From a checkpoint of a small transformer trained on Wikipedia: LayerNorm before each block.
Each number is 128 + 32 x the weight over the matrix's rms, rounded and kept within 0 to 255. Layers, rows and columns count from 0. Numbers have three digits each.

# layer 3 MLP down (transposed), 256x64, rms 0.108, rows 218-255, columns 0-63
134127092186186166052159071041129069106122144133176146147100151099141153158112083132134141163117117101042138141048118145131140126121159211139131126155200167097114134139092111091155112121167180
101113116104117127146125156120130118140116133140099101131109121158186133164106092160153133092151152115125122165108139127125176118115086110118128117164138162151118129116112139124110121124129153
149127109128155161090120082164100100151105125124126088137126106132118131099144086108133150150160126163105182170093128148134139146162109107163142147166148090077141140145094142133055088105114157
129128130130130128129128128128128130129130129127129131130130131131127128129129134128125128130126130128127130126129130129127131127129127133127127132130128129127127132129129128130129128128130128
189203100138110165145121136124180172092135126067176095154160059132161108137189165093094093147104185088121076089115119084081019091148136120144082139167132132170099117202170175100131130134087094
107153126155131119159113228123167111149134139147197088165142109151218080122106127086157111119115120158101094095157121150110108117083105039153099073124101087169093141141122138172136109139154143
119185118172177092116165170137195122114085111111136143154154080135135084129082130121213089125170078096136117131108117130188121122137074129154089153137058125103117151136106181123133067130140147
145175179074100124071131000175067093093054091131099174113165183120161057075073142193207171159172139166091213193175135173104118231158194087077117168144197133091173179125112085151066095068059097
150102121084155132080148101090165157099127165155186128086134081098132107106043195160168105151145110102158137098135141151098136144182097163131171192071074124086160119123153104117117111087122170
125139138114133144131102147091118112117129160120148136128115106143134146150116100165112136144115166182136117133138112112130122113126133114096160156131140125129126109118106123106115149120111096
056122101121111147100076160146142147098104133089128108136150108107148168150140089164154127160111117115160108150125140118152134113077090172163149122149166090134145153166116176106113060155110152
112145159147139078099134197127152108119113105117106130134107184141073130211095127171135113140089115145103089145082101120115154118174156115038118095187163057070083146202130172089151117189181175
136139139175143133152136117132123166111115194127133061155115108092150114142134122155150134162114171189116118113092060091108095135102129072067176154141132095109177119124038128083130160146125154
125089132142162131126143136129119069127111077143089142095112123127125168117157150071175149157093113131131228099120091130144128106081175171097077149103190157215141106133137113128116144106111072
149105110118095126102132208075124093128119095162131144106162122170126140147135171076159103095142152124146146110095177119129092141079100139094083116131175152127103150124158145158134159098124090
089128126099089136139166157112136121102124100101164142091109130125144134151116113143123120130189164093102140137151136150129139144111102111139155178112178113155094158099119152103118133107136115
109083111146131160132151069125137064161177075143103157079125114077170144169144175138163124139091129181141176086187069075099174158148224164129085144093083130108179094129108086160093126112166109
082086206133111126079216112102196143153099123162215102150184143144055117138064137129116149140109118113150058133134145122077060152108119124111122016048037153072145255164107185131092163192117173
135104106133188152153131123146119127149077130107183106106169130119152115127100126111137117098143143120167168083140135130218097115156169165105145123077058121116126129131095152127168090107068106
210090124098129184085148127108116105115093132157105134153197126165128064119078121162123084149168183128095141082145118109190110159137119054111130169149167154106151126108117087192106094121137080
130143129126129122099119126112029140089167101114165122140061134102087172199123195151212099118106170113114160132108128195125147093073241059130162149160108179172093123135146140070120076116139087
170031146083151125095158075098134137108113147166116138157105138143222168130092120115129136135153083118154142118150132158163149169111107161095141118113171055102133148145089108105085117104204143
184119148163150133057229128127123091096061138083156124104110150093110165131126044097092197116151091172000160134039125144167185198063143146144163223110207138071135165132076109136075185055190075
145143173155122148137101143064186126104096147113119111122148120126143123174107099096092100124154165103112156129096137118125080113139136106125150107140100102120138136128159112160146126150122127
158149109142150075132130074192151074135107104078110164175081203041102140100195117105089127122139101112156179227159099158164152128103030106142215164136134185122158152189077099045125118120075095
138133091114135175136118135148077113125089156119138088198110151108120168135143084107123105178165123147121077158118171095154108071129120133131166095157086115134132111135143119100112131101165144
157089119149133142152116140159110105110080097101141137161153098118118118132145049136068062170189108191134169075120140124216143138171115103112186104134109163140112100100161102149115149127116054
163110155106160130115122133138128119130092124115139085064165181121077123106083120105127175142174151158068180112122104173170107188141170146092091133135191120095141177104083089120105146127089125
138100144139101154159119153098166154130105178121177091087129160176117115193155131129073072222100159064112061114120093117158074130097093138130141069128146110077114157138105186139186110099146171
197079154163130106123102149143115075145120139121180134087114153139142122183116074144170080144127189061173134099115140141126093138247128133159148107183069087064142092135122101154135088153105085
139142140134085187182126140143077102103139140114129136180146165172130159127099134110134124149149081134126113107092124152118086143180127138182125134076100123111109129145109187108068107158096137
126131128130130132125128129130130131127128131126127131129132128128126129128129131129131128131131129131129126128128129130129128129130131126128129128128131129132129130127127127129129127129125127
111089155118163182062116161109139173180096123105132138119161073106100039115098116147223156116127098131154146078102137111159145129181120127117069134100180151074141148175092140136170144119138109
129133128128131129128131126130126128126129131129128124125133125126131127129130126132131132126134128128130125129130127131132125128126131126132132120125130126129130124128134128128125125130128124
104106113137132151125124156074141122059126150078084147152183170138143145192138199123154144160187065131107115123086091120141068123138101188134080115062152158097098187070081201206136126118123107
136154144122106141108135160107107100134101145111207111122095094178153073163135174118116150131107180189175095098142121107101160110158108100080113165119140125138119146100114174168110102122111093
122121079150115124155142103122139142129117144103132082160118043168112159160132106183120105155148182190170118105087136185150120135182135138107143117125115147100112094114122152092115141073044173
115126141144092149194115163125079169058060167166136092152146113154081045166127096120129121098171095078149143163134140202110152158130156116102171133165144120123108061119117170070086116147087227
# layer 3 MLP up, 256x64, rms 0.147, rows 219-255, columns 0-63
133154153158157124116133160114143138114104161122117117121128161096174108107121158137117091170139136108119111116134073077091123149142134131098181108108151080103121154148093124126156142130138145
122121150123181106188160165129111113046152072171145107157132093121074132086091150139128094115140194132143122123130127082162117145140098136078140118069128111111091185106058132147129153165140104
130128130123133129126131124127130129122130136126130128123128126125125129131125130133132123126127124125131122124130132126131126126128126126129126125127122131123126126124132121127133125130124134
118185090120155116149123058026154142138173114109094140153055144123162165115159228134117157116154109083112111132177091128150200096196124075126135126171111133175064127107090107135094135178165170
154198112218124119124108149147123099061124117157112148110175157096123124092088128133073089146153143132101100104132177141140098120158096093209143184091144136096112140163110096121178182102175059
117130163166170130118178053112155092156153053161159160153153140124031120120113127149139074137045182128122096114190148123113152150180126116108170154128114142192120105139147105110091168131082042
155142182125110128088205173088127134111222081132085086113098115098136223120138092176116105128161165041163159145084141065175118109130077090112148172077147156117122154092023101128087177080163106
145230105166087124095148091110142175135150108137145121155195105046097071118082119036143068203093119156116136136115116205116194159114179099163167210164111143149113112151181151080124125129140070
126143098127149087103110157116101178105091095070214143117083091132125153112109164106151101117125203154141116167126142121168139107138093110130155115131140107113115168106133092079125160137165089
095102139143213126078116100120153108135197117139153131116147075108069149140118142098159089173132141131079090112171123167157168143156134054153128176153135139113143111121184116125124152112158115
060133211098125115029116169162104162137228162145181106106133153126116157160170122098096175189158097148094100130176133105129194139138081087146157190149112120158154116163093078117109132102127128
131143128115086097088117143120105151118104065108147157109112117150125126121121121114138136117168144129132132183156168128151125133134122106119168145115146115145060170146145108107110138137127107
149127141158103131103159112197154125101156128105219135056122106120089154070159176140134106102080129156122132125161101113128137127115138115147144100077132104145153155113117138117139192112119116
137139124157129121128133114130148153107103154128205113114148113081121143096158157133117092115064147096080133105159089106100133121150163092110153165075116137119144134082094128105162121138143143
139089108116090122133114111158168156117102102130164127082193142143112114087145182140117144070061123131134168103174151115103136142135194122153149149083112112123103155076126144099135133136137105
158149122172097127097184103076101147089149121132160148115096102119069196134172144212087093166147191066111118096113058071119164162157109121157155143061123152088105200101096112102080166096171141
133142135159143121050144187080060188104095174130114094122150108115196115080118083103073122114137185140068209113081098147039143094192119078162208149173128119090168117105159106123130173196109104
177143088094150141134132130107083154107112119127128128147117172113169106085156079135095153142138156151105101105169133110126172143118140127150118145137201034155136128167121123113164098170137142
145145174139101116122065052102134164179148146075069136168106153102153175064150125175119132140133153143058175127167163143146152154115092085164123112132126073148109122193106078139167134154083109
140135165169100090162150111047064115165105120155114158173149187107050125142170248150146073098109124148075131148093119120127089147163145063113153135189149158157079127173139107098108168128141079
174169185195145081080155082087082160145129146042121141061116123114123136096069090149133133156144117130051153146110098131188160171115107113163145117165173147129136149163092108129045138137128148
120164150147155091112146111109109150131140128068177164121124117103089123020143154187134133123082118123050219134186086108136255147100170030186206115136111077091151137137087079097140147124088140
125125120136080069126133154135150142138154112073083183128118143126144141078176126169154141162116108115104146112187123124079218127127135083121146133120115086149150145118125132141139119104160146
176124149160027088158140057186079133094148102111097203063191089057109074066201182111135140116147115172108132171155102153132145163136135104091146199053167174104085141093131146073185130144095085
111156144104072139094101198161107139074143166193141122077170094138151132106111157084143132118147104122092158169119119167132095140152144121093150181066180131096080153123069120063199129153129110
132147114118093125125111113093133175187137124103060125111114088120182129123158112156167157144088177137130157119118123147087201128110105069172148147145074126125155085131123083152159118111120125
231114102189064117060155146058114119085090120120135107151155067138163131156107163183101076101111184070132142177157102111128158122152118104085135080096090134118089115143113113132117153120227180
123096117152144117132100094127121135157117091089105109143124140112122208047197137180172140135058159143178165103122137133135077129197089092163183122123099084149131148121123072126094153205133090
127121134123165103116149162129108213154158093096136112140085201148138202114170131073140079136102089155072105128131128059160208095134169082175127125188115151132125107153090106149117109135122122
157133143140154144039186106140138138075148131120125146136124119184136142088130095175107069118120190138074173070116111136124111134109141128103186128128145110108147095148150093137100160122089055
127124127132125122131129131125125125126133129132132130128118133129137129128128131122128124130128130123126139131126131127124128131130126131133127126124126133124130128135130134129127124126129129
116148119155106062175096142159033200101121110150143098159112189071147169108141156104103123121130153045138118093127158174105131130130105120117122101168127089154116114191109078124176124135132097
129121124132125127131119131128122124133121109125125140132124124131131129129130127111121136134130130124131134128121116127121128129123119131126129134132132126137129128130117128129132133124131120
134163180187111123123159094074125190129115133113162112172125121094061143097121121128090155162087127079072130148167103085097177126140118127152236150179089116059101120132133142072123102143127128
133115113159086133134150089142153119137118121160131207064185102074073120089125129149114107124095123128111139124165144138119130141096165093133126073060106114098104156150109117159179110156175126
122146064159136132091140107154088134146126125106120192136142123134100131088115141107131069157075127095067110137138117153123191124128210080144140129167207104162150079180175133133128086121128108
108139177133100172107081189117120108107183124095194083124113116089115166089147207070140131124061121107150132172155122147138221114162154073105182196128111099127134146195083101120131150163128151